Weights of a small GPT-style language model, trained from scratch on English Wikipedia: LayerNorm before each block, 1102M tokens.
Each number is 500 + 25 x the weight over its row's rms, rounded and kept within 0 to 999. Layers, rows and columns count from 0. Numbers have three digits each. The size before them is the row's rms in percent of the matrix's.

# q: layer 11 attention query, 768x768, rms 0.0177, rows 735-767, columns 0-127
# k: layer 11 attention key, 768x768, rms 0.0168, rows 735-767, columns 0-127
# v: layer 11 attention value, 768x768, rms 0.015, rows 640-659, columns 0-127
# o: layer 11 attention output (transposed), 768x768, rms 0.0131, rows 640-658, columns 0-127
q735 107:521471525504533496490480453466518476492499507489503533480493514508522505548502507458512505480509483537515505523507476495480471466503493535473491485513453541505484502470542485478530480491488504525504492485499496515506488463520513481517513492461519493513490519493502489455519489493529511494472477509521484502515519533487468503486525485489569495473507576441459454519489484496490532439557
k735 106:470483504472459500457505525448508487503488517502517516499473484492505485509514516499469526525520507503445476470498496476475491541567488526483462499478496494483499453513520497480506493525499554527534507518471470438471455495508498513444502453518501488502485556479515490470531492511483520479451489541493514543527500493512513503515518507550546485491528494487522490473501455491485515506530
q736 103:491509502525498528538442511501526530454519471524522527465521502470527476542493522527464521545500463483498469519513553499477496485476492480538509494492496497543528481503475463501500512489491479497479516526503500537491484483519478520508468490544496499504489526515491524460475438475509519499489470547510488509512483495448480471506489510487492479477509510499486489502474464512508527469506
k736 101:508513516484441575476479479523525513490496524470506524496499497478527531519514492504485505509476471488501474519501492535502489485556523475523501512509484488487519436501518540510481483511477516468494493515503489538474488489488493539427495478523492479489518502501493506500537516501482555470503453496535479521497515544516463484534496500511479489475487514464465531513495498525504554547478
q737 098:436481520496445494489534474509504481521506460522464491535506483470505483546516452540534489497472539474479523544485496554567499522499522503495468492492505492482521522529516447469509550504513503460493509486530519520509550489541466531531469475510494485557530482466559507521534506511476480454523492502515529500470523497489530490498496502467501522478514522494521501509496513531451492457472
k737 096:530509483540522428479548531501448517529474469511488499470520522501543532525527477494518515475477554476527506525515491472537474515491484533524546467516527497483499511565486460486480465458524530512544500471523486485504524480532519522518562498533506501475525482486555450495485517542529497483553560492544533495454492489532505522490467521485476522508538490487488489442516540540468465482510
q738 106:555554500488491453492533500491509470499472504466470507494556466490466541530497525529480502508541460525502521512491497512551504530480510519523509500512517503500556495488498522517508561537508514549527498520478497494513495522505508511544507515474516463494464511523515513469461456522497498515519532499489425504501537504463478535532504453503514493465477504511505543513518488500534500514454
k738 106:538500516498506507504531473498492509520520467492498510547530508512478470517509478504482500465490516539512509495506480479505500489485505510450504503494505472488505468507484493492531472512522484503520531512476516468543541546509478477555453507466508531521465495490488502461495487488498509482486528510486487510514474522462503487498473498539515471494492492531510487471536530496570518507441
q739 106:521504505485498463472469474557544506512513517522446505507538488495480471490502531512449469522567471493501497513496518497498521550484552497512545488487501491477521491483501514509501517518465530548513509494480478456466497519489564490548467468481521514471424485487448490469528520503458491474518464501519430483549503550518513515495457448507487520470481524477495514502543494470484499480518
k739 107:519477504523527504486481510496492502522499517465474494510525497489505462475516496483475493531477516515509505525508470554523515526481509527510504489462542461475502486523497514520506461468487501523500527502512480469490522541496566450499464449513523492494481491501533551459460502493501523535553505501520494523488460502478510514509488488519498509474536502457469501531496476473516503524497
q740 108:463520507454499443504472485491506491521523477487469501511470544494549498521500480498472489487467515514478508498506506499522452534493510494512512557490511471519560521447499543505437533495520533469526500530495524502540528472518478462446449498450458517519470467467523457514526526500481502504493494507496483488490499488432490507495460478535533502516510477543470510471491530493508489464469
k740 102:439514515494515511554523503459471486498490552461522492507521512520488501491494513460476462499468516519522514461504535500527503490526479514480540511505485525510508518499466562521491496487500470499476538494474480510525538488484530528468490481531494502459502539483509474488513504513511522490473490488492502455526525503510511483512510483523485506505522496491493465460507473489460524492523
q741 100:504491449468494511490497529508531520519484531488492484539520504497528507491475556505510504492515486498476530506550470503509508510505544489498463490495475517489519502522476467506463452494491518540473511470504502482505531484508548515498487508531522496570464507487468500524500482504482508472541527476498476490459483499491511482486500529481470512503462544498506505471509490486486486569525
k741 104:506513486493487498503515530532499546539480510499496459512474527487500521493481497477493485499501535515517515500484463508501521536509511511503496481460486521488549502526502466483482494526504508503516494503463480494515527529489525483512494464515516508497532440501513464457478505526484512493537496485507479505477498478489505503542496508518436492495543525532520517482552528451473560536500
q742 100:515514525467491545494490494494501468528482503508512497491484552490563514476466522483520527450473515497509503522511495492488494485512500500506470510531523537490558501511486480492505502488478487519497448442518517494518499523526499490484490539532507466547490473476551533471510486465489497557470496507481484511508459453513468468442499535518497496507447521491525487496445494544520455545539
k742 101:500472508517500554514447513487516481514467477500488489511508527470509495485493506489526503481467511511466506521500533488493449488466527544510497492499522508479488501493491471508470545512533530536510478503519539485508483486495503529498518476483456485516519502524490450478489496471494497501412470520524511493536499476540466491494481513484484468547480502498536470469444494496479480539510
q743 103:486468513516484478516504458531470533506502526519500524510491465491508515485497533539507496475508488507527477490542531528483464452475504527532542502535481501483466538491559512495520523472537549538517488501460503519469533520473493540507478509478539520471512487477484534505528508465489494490518519485481516502531489503524528494482499476515494483539532531500478536475505537493475524452500
k743 106:471434508480515476541522458421469485506475498503503505483526493509478454493491510506515497550475489503509538518529501528519511486511487495508499522502473482510482481527537514476501451479475551502513444458531546509472515514503495494520506501490486505516540494491524523478515499524473497541524520525426521460496493461516512524516511508561512523496561520493513450494491440454531505512492
q744 103:423520495525500533514484483505491475487517502484572495503513487551480524512521540475531488486505513466469518486518530501480512523544536531512473475553479503479474470499519499489497473527486540512451449478547527489532485486465480484495501518507480471495513508519512490539495497487507484514509544450503486492509505515523506483531536556488519503470467516488484488466499521486500526491542
k744 098:476522482502444473532464458523482473508473470488444511496494518555491511533487543511492489523500496516481509469524514508513521515528472495479463479504531477499512541519539494494506483474481511529500469509515522508500499534510529479520487474438507465519531492501533478495501469496483487540486515500496493471472496510497506485496495540454502451495455523535486488487457514505557472487515
q745 104:523529494519508521487476476459505489502487530493521475501500511501558478535488485476489508533512460474541508523496489485485502497489466477572531493498515513507492518512516503483536527467518482475516511476471494494473514487496497511550539513501490526484490461538467449423478493475509525488476540502489508506494526522475456511540526478496481517506484517486476496480436514506530500479528
k745 107:506448477502503488507479519481516478494499481514473555511492496458512485513513559537483490504486490463476512507473489473469494495504532487538512509495566514492514514479477512508518488491485487523526491502475502538490509457507499543469468473533479463498521507478471516494522505439489509505454489519519491536520509518498469501533474466562506524497489446493506454449503512468514503506527
q746 104:519456517493486501516468477481521511516502478481512482490477503507514496486505518472499501455490522467546542513539513467474524522504481510505520509472519505472497476477512509537475488447459495518460453464543498482470519488537526518450441498489504463545512487469487490456541518504465499525516484485489467484456484443478499486467495492487477473509516488521534511478451537450543494519533
k746 102:483433514473500519474472473487470494489519543476503452519513555487537494480520503486503468499503531517521475467513518496503515501502530492541510523477558517522506439557494477525443486476525438505488464457510519509508528456512509512461497469502469476517514447473482425453485488500497459502468519490529475492501487453498530477482473519512460480508529470508480511508514483510492460515482
q747 102:482507487496452474500501525486501463483488477536482499503496513507486501494474475552466510512460542452474508487502539527534437497513466487503495503538534474534527531512532495487456508531534514485488535481517517535486541504506462494474481508476503505541479423484497458537512525472515513479520481504506528490522493479494497515493470454464550502514499484506515478490470490494489519452465
k747 100:479493502482472518521548480486477510471488517491519467476501533517472478489485470532534511515448489454501490513492529484509483482476473503516471523495480526516528504499488532468471498464477532464496483490509508544544556530511525505514529493510547476476536506494489463482513497499511492460524483501511515406451503482504519528483525456469527507537540447507524495523487495531499510539508
q748 089:468522475493563478489516486477504518473528453481455473542477498490534454533540453501507501528518522459468521503479491487500501531551465506468478533479483489502525527546482482484479547501476523465506486494510472510476501510510509501535502489504484460493508522490506507462488521514523510530499477484488494501505521534494540492507517518490540455483479508539488506500478546462495499480480
k748 088:471483478535549467528492503526518489508474466504497490508492535494531476498517480528502509475503496498491501495515519463499500498481492505514552469488563465474494540525526535511517526517475529505497514534473475505521494494460547507485532525494538492474490516506521515492516535470530504489484515523524479551541459537509489449492486478510450471516480475449484513491561505498489479491487
q749 106:511511507492489533478540498478520495509483492499503488503501461511562490516460491504502500526471490469521499494453457477502512488509497466507505514502498467539504476475456520557486530486536493516498484482552532527483536498510512484524528524503472502496482424502463492494460479513533487520502483518506504495478483461497485547521493494508485456532482527471495510516492488519515468547474
k749 109:473511521491497512547490508533507521497523485485565484504514498487496465511491516554458515494496539499518546495489500474473478515477522480485502523514491509502504487452492549492492523488540461471491547471467504504523511469471495521492484488551535489484500479491513491474528509470530518501486500508475494494518501497480524530510553454558478495489512483505523521511549509506498489543499
q750 100:509495529540492493513499512517493521499518549549476546466509507484506463470485478541518482460494521484559471497539526506501456478531497471527494497517439515544522517481495530538467477499546497471506493485500500512527487490482501539483505538510497488500488457525473485483485507513541484459470514472504492494501494537498518502511507542489518475544494510499504478520488489520505519465504
k750 097:465465534496506530533488485486494524493544527511490521475530486504500501516516507487530465551503506499524513499533524510507500500513520497541464511518444528525542496486517514505487472512534514513504495493534484568498528457503498536554515536533540508504458466498509503513511456494457491449484463501466458486524519486499494469535527511516534495471517507524510490538454485456503500533527
q751 091:539531478482488475515475509528516486513503512487497526527483518516508501514479519452488479469510486498530518516497535529524505482453507477512524455514508507500494460525482520488533466478507508541528470494495473464540482509495508486496543508501554477483533484523519533437518530521490485477450485469493504495510494509489480476489528512488502517530457508491476521490531483482519514531529
k751 090:492516522485480508476466528485536472493489521496520492511517483457483477510462509477477510523509490483465519500504486492481512483533492500446496485494519553478493482460470498489511530528479503532496492529510498484487445507526480465527449486474465525521537496515515486462495517526502493487504486501520522481512518500494448481517527512507545537448489498497547485506512487461517485480525
q752 101:482515495512532481536473454469497485523525463522448457508462521506547472459468501505462511512502485501480499504495458474490485470514453492470491519492526489487512529515452517491489445450519474447532481494437519516482520475501493455484526484487517512478460500503465462489444524553508525507517505528504543506535499501520463506520447488496540549497502506523481502509458539532516510463459
k752 103:449529521471507518469452498489521497477500485535548520518513492472506500532526521541515525514501479500494525546477475506538496507467530457486473510528539508502515542475498521475503514506503475495530493449471532506500483529473466482466529478524467493496501524490482480474494512487519545491429446529505510475507495480541475516486503488541483513488516465489487484468507510485497545454524
q753 102:518535492462507537509517481489509505516485522516516481530479500549470466454482529441463488488510453517530471538492487503509472492531513498471520513513460474473518470473525506520523496505524497501506475503517528478486498483487501496495516508465481490496496525483476515534472507512505484514482507501483459497504551451501512499504516484520535522524481553485520511501475460506472494538539
k753 103:463536529490521515471487487468470471516519471501524469495477513496533502501514504482528498519513499487455490501500480518469525513489492497456506480512445516469516517505463473521468471530509510476510496445472499494497475537478490495521480476471519515540502503514488543538472486484489495501501453534495538501506519509528473514469515529551529493481487538527533520552498481467508505499507
q754 100:502535491486514517498588520511498482485549513518489539492525496511492466518500499526478475463493520505485511533538512478511493506520472474523512473487518479480490491527521509470497526485496504432516484495491494486510486482488474514536467542458492510523506464528486509557481494485484479489520502486483534490478477460488530522484490506527485450524490478525515519492486469483486478507487
k754 100:514493470484545537581514509513471513502512498481502556512541563535512509482458481509470491509471547491465520451499504473546508479473481512522558492477528504509519486524482543516469494443461460469524461531501464540496526494511496539499539542493516497472516484506455504532486505499548488491456567517466494496501528481485486512524509507490513500524484539511519519511500491459488484492497
q755 104:495531470506482486527500507522497522491495555527495514511509509481535540500545508489519504467484496483506491514476475503517525512491490492521502483511501510491507466485490482527513537518512547493477477500531451511556521540523500504511521487514445474515499497475456484495504516492527486467475500501506503516524504526479534495530504483485518498466495526477478493480492492474518469511510
k755 106:524499497487511456503506567495470466501510422502512492506472514512517485543485513477463480447470545519464493484464503461474550505455473455507501508523513481482480520518473512489535541499529522505452508484477497513514491516511468475517475460467484526491525521502501480475526482504506476489465525488492521505507497488474514506491472458541483474467529479476472505458517494502529482503480
q756 103:492485500474490493495482511473528470485463499475511511465505494496514505484489497518487519491543477489488485480501458496531483506494495528509540471503510482466538481490501529517512571468532544487535479502465526470448503491545517507531493511504522533453486482484487509493479522504504514525502530507458499506490530480477495489489466467520522535546477465535533517522474527488449472525496
k756 102:490542532497495461533546501477543485484496513509508507518512495487503471514478490517467515520479493528529494503486464522507463495503527512537530539487514459488542493516494530507491526508531486517463506511483550483494522525511521506511482520495491486473557486464457493496480490492499505502476516489493491472477492514508491495489502489502499495507521449512494495486497515495503471519502
q757 099:467466483526494484508565493471497488495523566475536517525522546522508484498486507494476470481505490473518486515536493491537463541489550491475509509544487529499501484456457495487460471518471489543507518506521512520486488462484513496525525531478492521503497486534498528493503438541477529514488560496521446502535494543499474524508504519523537525512457529512502497497483508507489498496505
k757 098:519494461503439472472545475458454516523480515477499511504496557501488477495516518482428489510501491507474539482499485517514475527463528533495445500485497493473521466488460481499521552506484504520536512516453479518507475511456469517517478500497520516524515490485487505469493457541483487530502529527484502539501509499445462477506492540482501472483506509476491484492530508473528518556496
q758 094:533513492496490478545485510493470538507526514522482524489465519517468514517503516485489517519504524562507511479498492524461544562486474517535520459501503505542471482501505522501482516472503465520478489530474471510537518497495516510486527488524506494480550507532503503437527495481486479511493550473467468513465516529496494459503544500530485494499489482490551512522515543469514466500478
k758 094:534509485515473468544493476498530483507493553512506496502499487520467489485499523446439507512491524521510493494473539535501496512516520552494503534502480492469472482459522547497507494507482482484432549503504518509513465522527500492507445495475468476500496517497487542501546494478472467484482503496496470543507526518493512472512492498542465523477490497522504484481456492505490481510468
q759 106:502502483502475471510520544533523462505499507533474490515518461507476479479526510551492522503490528480475487496480491508493479523548524483474495500516465485517523529470496518496491516539477477488489542499507500526523530510486522507503474509499496488558478513531489504559476488508507518494532496518479491500517493554495511505516462515480517503481526495507494503479535492486486534496445
k759 104:542546508510484503530513472534520540493474494554482524474490522549487476471496431495515512498479473482540483494524510525468501501492509480488469487516482467508547532522521522446521472513490521493548522466505498519526527531456507512516510523551518545497493477534492515506522529513500516467524494530459494496470517504470523472495480512462499473536495496511543503531503497492514518544439
q760 104:479488512475480505520538508501508515505501501512507530507494490506530499495500516511511516526490441506500474500513542497521522479520487525501475468518528496512489487509509528516477488532493518532491444495528504479534474482491500473508543497542492530511542491484542509524502505529497467533479520461496479509469494489522477459493546576479512531489494483517532512503499527527500479483467
k760 107:486470485522467548492486543532547528502490521517508515494501494479479462491502523501516491526520480519555497519507480506495497509542514475500488497541465527521534526471494432482508563518486456505515469495538566490493502497472490496528504469438475491480502464524537503514512484494452458509491462484538456512530541469545482498491487526459557539450485518538524521476485501470472509459466
q761 107:475484492493458476498507487476487496530521524545493500497517525474514461498473558502460525499493510481519482473493496453510483531511496475487531519480483513465509501494503514514476505492510536478508485498517551507504505489554486491542489498492502511538509474500553512481436495508476505475512500485482484482456457486521469497500490471516486522514460522478505509489500499442533479485477
k761 105:465513510473471504490518483503501528521512533492557482492533481512456505450465505485477476522507498509511492458512472468474522506479506483525480563539477527477526465510458504455464509472503527506481483466514490474481505502537475513528451490496499457472515490496496500468505520464466484507470462480467499491473478487526527492485480484536497487470540520500534527495513453441545514507483
q762 097:561515490514501497497485524455534467468466471508509452483527504455502509526517516539507553479510544512503522471531470495522528547513492502489497456494524505522500470525470514482479488496484454478495483475534547503489527466475492501503549496509498491529491542528497492462487460545516485493494552527507498501503484508498500488519465530499531473535497506522471486520526486457486540537489
k762 101:495540488473478498529482492488472517519515513537505478545481526496513535490532474484497516487517516468495515495497467522478526499508524483480496479519545469496471497490511582452529523516492528526503516520470465539531459497488503520453495472524521456498508530478545485480509470469527495490452565487497462556502534523516492455524460470520497483483462502493460515496501544459536515478518
q763 088:493489530468507463511474514524474503491478493493534507476550476467531541511512550497563480513498506487504491485516485464526516549509495490500526538489518502495496498516514509453497551496463471487437480479499482531454490523530504503486502492506508538511491461468490483490502505540540470488494494483477476508479475490478504487429485458510494474490491507541510476550463525456542508544505
k763 088:497470501479539507542526480462474527510486497510517470480464512492512512505525520467544542507486527524528496516522508488483508498477519525531551509490478513512477504498483536515488461481512491483481475533509507459501514479490534484486507492457524522491465507475487479508468500507487531529521535496555469556545485537460510526474489517472481477477512483493483495506478487509522485489465
q764 102:495501521479477516544504489524495521476485537471495579495531467521487495467502502495507511527539470477534508486473496482490525491505517491530527463481428511503532508483484525529511530487513525475513507525485495487480505519507516450526530525583493462475514509513514505497466469502529495506506487522495483495504509498499523456480469524501484493512482476532556500517519514521532478547509
k764 101:504514555506499550533512481517520497495530571447504520472533531522479514481478532486520491499511534469478523493523498502522481466514490457486504482488464529473475503465502549520547512491514533483485485542504470493466505492518516485500485513496482491486537498484514513510492514481479494511469490491512501491507482514502524438508504544525560533487487462462519507573505486547508471481491
q765 102:525449549500522480493476473535497521513541499505480515501509502519525483534468498500524513511506494490488502513504497504481494513468540493525521498490484508488464509521520510493548510492488545514509490483495497472490482469517502476540469509480474524514509521464491521474547518505502480513479450471518496516526490552492499487471493465475512498492517504514476483485508486485514507484493
k765 100:522471531533573519455464489480486516465486530449535487488530481507502511529472475503534485508504466487535491504534519519510456476506467527502502488450473497497496485523468480510528471508536561501534518507515489481516508481480499501493559507486515494478487522475482475521514567516479523480552437481517491513507471514484509480484518507482495518485512537542453491469512468511462466480491
q766 111:478541506530549493553516469494489481500500484466509519513508472544509469494545496485534469503508506522500511466523546495463516493522519492557538520529487462509468522494543530516501479479513488470507506532487495515522481520472511504500530502516484489494553445559477485490498461521506498500526553506488512496537452514493546486529522472487508511479481523486522517458465500494493506459498
k766 097:520481457519498481549484446468522477488539489488466530540505489536494451495498505522530494509495515488506564476534543496472497505543510517473498539501552495500521548479545520525522498505475483499476529497536500538532487536481517518510496497529498508507516495530510540533536447485526527495444561510451462518503493476509481513544478512479489514513445522486494509526418480461525517465504
q767 105:530499466461459498493503472531503485486488527452479494550500505482479470465471507471471455528560481516507468518474492487495497494482520526501531523486506476501549489459449538519504526510536539511503546486466484499526477519516477507529499516455483477498465498517477515496480510519471486500496488499489491509524493521506505509495490466515479492484492505537494461500525510500511455524487
k767 106:493521524485491487456495462509511499466513518482517469495547471535485475521430512477502498491521459510491517530514488483484499502490495512476478499490465534472501488516471536509514531524542519500507542489466513510494543467494468482526496528510497585510498495537481524477496529584477517485595447524507573466513457520450483541461512485496514474489516518535493462504535465540511479548481
v640 092:505502523543493488525510520478515521504497512510467465538460485519478530524487469497512517494448499450531513495491492498448553482528503536474551532509561493496528519465508486485503475524471515474496473468515495498516505489503530529499501503507488476451470456473512461524535528524478476545493483490524529499504462507474465562481523495503512455537471511485514539479509483475496467476513
o640 092:536463554493479478448489524516474511456498470475541526455523498501503484476501500526504514491520475491499486504509529517516476507467467458511477483524435531485515507524507519514499525523512433506550540523479502501487511487513459492475512476479516510533465477485486532494501512471525516484528453510496473571524523536514526463528528533498478478469506488521498461494528480530477522492504
v641 096:540502497479523502497509432539479470498495471504493485504520452500481525523458504452517510528514498535481484501565526496455469506482520535518484501475511452526501496529515527484529511498536493475509532500485510512501503535464503490512506505502510515538526533510500478483524547490487506485459511505497463504477535441508512516491480503518469500490517463490546514521478510508508478515488
o641 096:455520400489495504513505532456515512455481491483476537462496512505520477504499480524494498468494515454502535468510487513563530521488503495487485465499495546469472475508487466486464504500483483523505482487548495478501516470508502541498551494470502496506492516509486489545513466549522514514485567511515550442524489506475499466495502510495502502510492510524442512483535509483472528477501
v642 094:513489516499476492488488487527471504506521503537465503506510464477479518528483518557494516459442533535510484500465523461464516450498503503513515495498476510489484518482504485511525487494473502548480504476479548498474495529496518491489467496521496452501490494470458452458534460476497475521486490544476505502538451530495471511504481497491478454474455480504488497455499444477537491547497
o642 091:512473478476476496495486544489495535502498533475490444527505507512548463463533479464514511550542509454485499490453505528521474567494506489464510515538525527501543521501498526499535539512541502441509495511500481507525534497526451502508507498500468525508497489496533570505504558489494506509514516468510497496486526499515501519492529516506504518511487551538499507515534509563493469469518
v643 096:511498505485462528504477530540449462486512546479544465522514492501452527512471448413464520520511467526525520483514524508536500487460545519475536468458548506516488525507474486456511482498527504449491544522490512484475521541542478498541500512517504537498519482482519493526464507522498503477517506477467440496495477531501516491536522478492483544504474514517500560481505525509476541500468
o643 097:481506502511534492498481467452518522537489482481475499489474552491531483463510518539480514474530527499481512543522475481463509522492499481493470485527455517506522498504492486492451505522461492518522488521463506517496484501501536493472447486495496479528517534494489537488495485462501507532460513531529538517518493485510461498455472507528489457509490500526481455524520478474542494509514
v644 097:517471513521493514511523500493546461523490516487479499514502538478490473493546546476511474539511472477499484479475475500503541516481462493528517514514504472498462522509492482543486498485449511549437482501452495521484483482508504499474517468483519487481510509483495530517532499492493517530531504502545485511464476538481513461509548515535509465527525484464483512513498476521485521519548
o644 097:506519485474486498481529534482467494518537450474501500505500469498481511514463522495514495475485485537463530509519516505544473499466472521471491499505471556508524487493501509477493487481489500494537512503523509483503516514532523517501490522469534486482475481484503478512484519533502516456474517502453560462491484465500458528504480524463516512506481503532534455477502488501512475515520
v645 100:469521490516499490445530482498515509453538489457488453486510485503458469513542490471462489476461478500495477526519529457486553543503503505511503506495477499489473507459478521494541535518496490498502488473467457512502510473512543510475498520542498458505511497488478522489471466515507453498526512509492481492519457505489485431520467508521515456512514470480547503494500485499507474518546
o645 098:496464471500508490491508504482529503549457549515483525522457501489565504463465472515531502534526513469503518492502479544492470492486516522487484454522470452489494511526513487520456490512481527522509521499521494475489462494501470463490489470456497519496522487508493503501473490480522567523536477508524477502476485481480518572506532477465469559517490481509504492542519483507536503462502
v646 093:548534534507496481516521521489490548469523500569509514517483508496510557480550505469547478488508521474537473509508527537460554539489512500537475493502489488474523511456486522457493477485478490537524484538472497496540536479482495514493462521509497470483528499486540537518466534466504490475478492481470529505508503464499466497478496453459467474505479485500525554465509489514522519476518
o646 092:479451467530502504465490500538533476534487514468492512482544484489491441508496515535444524506484461479505503526488481494558485461494505511456475512530472517508499487523518475516509531506488480494470524477517518432457491514510483478497589523499496513512488518494497507502515525545499492524517515489493471480544488526514522517572480529526539478480503528521502478501510506479466527491482
v647 093:517471520486531529501514505478474503503519467455511517551510532525490498505474498478482508528493500486507541508509503534502511543532492478514502502457481514474478513499526472525522501497527525523499492507539532492517499483468547513497503488506484491499541476487523524524527482538525503449506518527498487500492526487522538493525456484454471509550513509514480476454470516453471521487474
o647 091:519506528533480476524463502539528529491453540537505540436470448489526494508522492488553520541520498532509483491467505491477488514498532518485499528499526501514527511462489517490544498509466475464469531482457477521497503517530497477510470468470505516463487505524445458452463485510509493483517532509504509501523487532521494505487513514506530483477534502468511500552511479569545478490509
v648 096:504491476550490492525496545518510505478483480444504493515520511518476514506525508502505435457512495497502482521497498463472513478526481486508499497507470511515476480484499468523512497454505512524509467492534439517503477524517498472505501480542466461482488511528462465499472492514479489508520494477495499509470501472526506437499510487537551466514500527494492520459511488495510464509487
o648 096:482524620484536503483508519495483480516479523522519496491503519517516515484489482542447538536485473518508473516468510525501479507519518524504507517482507513524523534514497499507500525509513503441455519518455518508506535510538514503529446513461518509514492507483524516483482544463530526471481479537501525445476524519514532525527483505483510484497502469523512483532516519536480561472533
v649 098:510494531440529518493483521506454530500522546497514475496525500529543489522471507478497532470520524502497477504525533535483500495450498512526458509505509510494524499464487494523508505539495514470462529520517501480512523486476534485509488464511515469491491518517491501528521524515531508506516513481536523500492521540516527478499483510487496483516454512538481503541485539509490461504554
o649 096:479494435531459499493491452449541477518485498500479518482487529497476527505497523516519472506472482486483523462512468504504509533521483485483492505515466520503451499507528465460487479493491514528566493490518531527523452504512504526483515485494516554540499516496504513510475482486492503484496545467509475490505454449538457502519534475501537502516528482510538469517471509507540536497507
v650 096:498507497469478503475523524499539493473501457465514482506491520499503439532521497535560493495507504503486478468503496510518522492508512506472489512517468483478486463532524480459524513481530533527487505517525482479498475479517534481512493467502445500464534474523494501489484464571469491478492490503519473498469493519527490507451525467534516514489519540525502507494513472544489548494552
o650 094:500481535529539503495492509521460540515495490514499458483499470513470538431476490487441507496470518524483498510472513484441482517479483488516495462522492457507470493464478512508528483484490479503470515459493483505520501508486503520501495516510513487497478497479489485513521588462530513542500464467485486547511521507490494505565504499492469508495493473504480501531462530440514478484455
v651 093:490521507490495500493516490479473529500531526564495475499502513498491556527527480516524473494578519457497481522542510560495456492511509482483462501505504502508521519483440485485502527498526509506500491540487513560513514490506493494485510502506492520472507526499469486469479543526491482489487519492497527486515503494483507505470513519481483460502476499536484505470514492495505519479517
o651 091:479469511492505505485510507525551495473474470463498506496507492484477459460513521489493554496441510561515514443489505463527552500518481512496524510507537477508525451479540526524509505512507462478527503461530505458513486523486510499502537488519490517538518481508492463498490483470522512533505491492496490590522533517517508488505480472534535516467517539459548518473453487515440495506464
v652 092:513516511518522493505487509499501459505478477537483460546477477526512529523522482493474540493518494518507504526544512515466490453496512512476497514477473468508520473536505522506489521483520481489516517505547546523477481508490523510477507504478529469510504528525560442480512520502485492472463498498516492495536528475512536476532486555469462530527465512494546486525484521508495531466528
o652 092:507528464484507503566531488520510508499485515475476513465529534518495517506514543499516475470508503489466529459482478492533502501527505511529503457501512537477512509471498491526461503528501535516511519503481504487514527493494486500482509505489474543507501509470456550505515482512499530550518516520464526449502519499470526512463480464507509479504525514503519506451516468521478486513469
v653 093:497468491533512510545523532503517492459507482488482505513481461529487514531503518504499531459510519518537472446535500531508516472545522520480484488482499516509544496484536527516511483455515485473514530493511517471480518491510482519516501514545493505510491514528497488524468469460523479446478491520472491506491477458473481506506495524497512471482486537516517505448520506500499478502489
o653 090:523518476474544532503492472508479484533488512528532480485507529515499519480505491516510520516502455460455489543460515477475474468498504465480514475517464483499498524503447452484442543520489498519500533502491494543498487471449475482492535500466496530479509486482531527473487507489479495547536554526499486444492505541505493505495480493504488503543515482506484481467519471541525504488529
v654 093:510447484467478504486503481484497489494516505492553520473494477531536483497497493489513446501480524495501499475504513519539539516456507491522520477522502495481486455480506497486446489494534524469520516537496545489520534498496525514481497522480494500492494515525523472464502534511519496454480482520468534498457526521508496479527520515459488494519489493467478519527484479530505547515475
o654 090:508515477484533494529493491525506492502499479513478492505486539459453539517470457473506521479528519512461458543517520485480475492513474504523477502483480458483533506529481526471486500490492494519490478491493520463505510484469483488494481506503513495494493497498502500547533471521461493567478548492511443513548464442509466493493497488516479472481544485505452468470470544467510461502468
v655 095:513491509493500483476515549521463452489512451501461501543483509535512514492513508477547493466512502521464469458505487495495504496475483486497495487490499514483533549482513505478534515525502534513478512498484453482548512456500509520500484494533540501494549465476518542499510521514498514464488504496512485499475462501509508503518490471509494480492506492462463500522504510485486498461470
o655 092:516478520481485516495507495522513510480488529502532474462530477470511498495486466509428483508490443459550515529477503491534492528477550509486487516495460494502505498520457496499490492464501424470523500476495496523456502543541518499493545475482467477513441525498512510531479462496519523501501498477495487540498525510513483474502508525525516495498503498533546490480514523496512489480545
v656 099:533486478525477503469491506510529490485492502489577496539470492494502510495514463477495491449531487506489525468534468481499474477511505465480469484498516520515469489558504494476470493512530483515552519468512502439502482519487490504467494514520525485474503461528482506475495495498481544523525485443507502496503518494506511524561488463541547506478475506467493491500468505444494531489508
o656 099:520534491500535539528503515529443490543500496495465461460509508520514474506474550492475527524489501509476509517463515472504497523492526511511482492494494465518489494446459536507476486502491520487486509509486504515478487502525508493469513510536488493513506514464523459523477460485518494454463531518497507517479485521530496463463482504499474492515480514505486506483515509536515462506483
v657 096:547514487529489466454516482483541474479521519517474475489522488445527446517476465519501494515525478543511448540437469509490512533510498426455479466494471482479480481483510463511500463529515474538497501500545506514488488531507466484533503494492465513547500514485436464519513504508508549506536499450525510498504477501540486461454522485480534524496473480505488510486549531483486449527473
o657 094:478496587479525563526528505538478490493518496537473508488491510539527522484496489449542507486453539523463523453540522502491493496506520585515495527505489553522512534493505498505482544482494504413507494510495497487496507483518509496503455534507497523509526512468498503500505503505465472502485466516476483458499553498478497533544506521540451498482477511529518514527486471553507508470538
v658 092:431510515481544522501479496461501517519500458469492515477472506486493504472507511495508501527467531514503510546471493481484481508567486490473509486481474498492540501544486466513517496503496550504500525515515476532476526500508459519500514454532523519518512510466488495529491505511509507466514524494470494500493503464480534507543528519484532491480524509524501481491445466481483537486502
o658 091:507478499526516481506517485487503500489492552521515482502506467524522473539514529519529513475534475500493497489485492482499499492441514494509510509548512471514462496475499479493508514509474476466510497473499524485468503498475498477521458566477515489499492502521471511471501508531498483537485476514518491502494459528537491461467484474504502512477527516463500549547527528479504476476470
v659 092:497477511485530533502492518532499482495532505515486493507510436502471446532523491464490510487513497474550517462518542506475497513435511521553514503460488507478460509487512536489502496508507519499467540496502512483483553526502516500502527476524486517484476511487451452486464460527511468492536502539512534496506499461502490502470461537558500513457450526488497476483467495500521485493523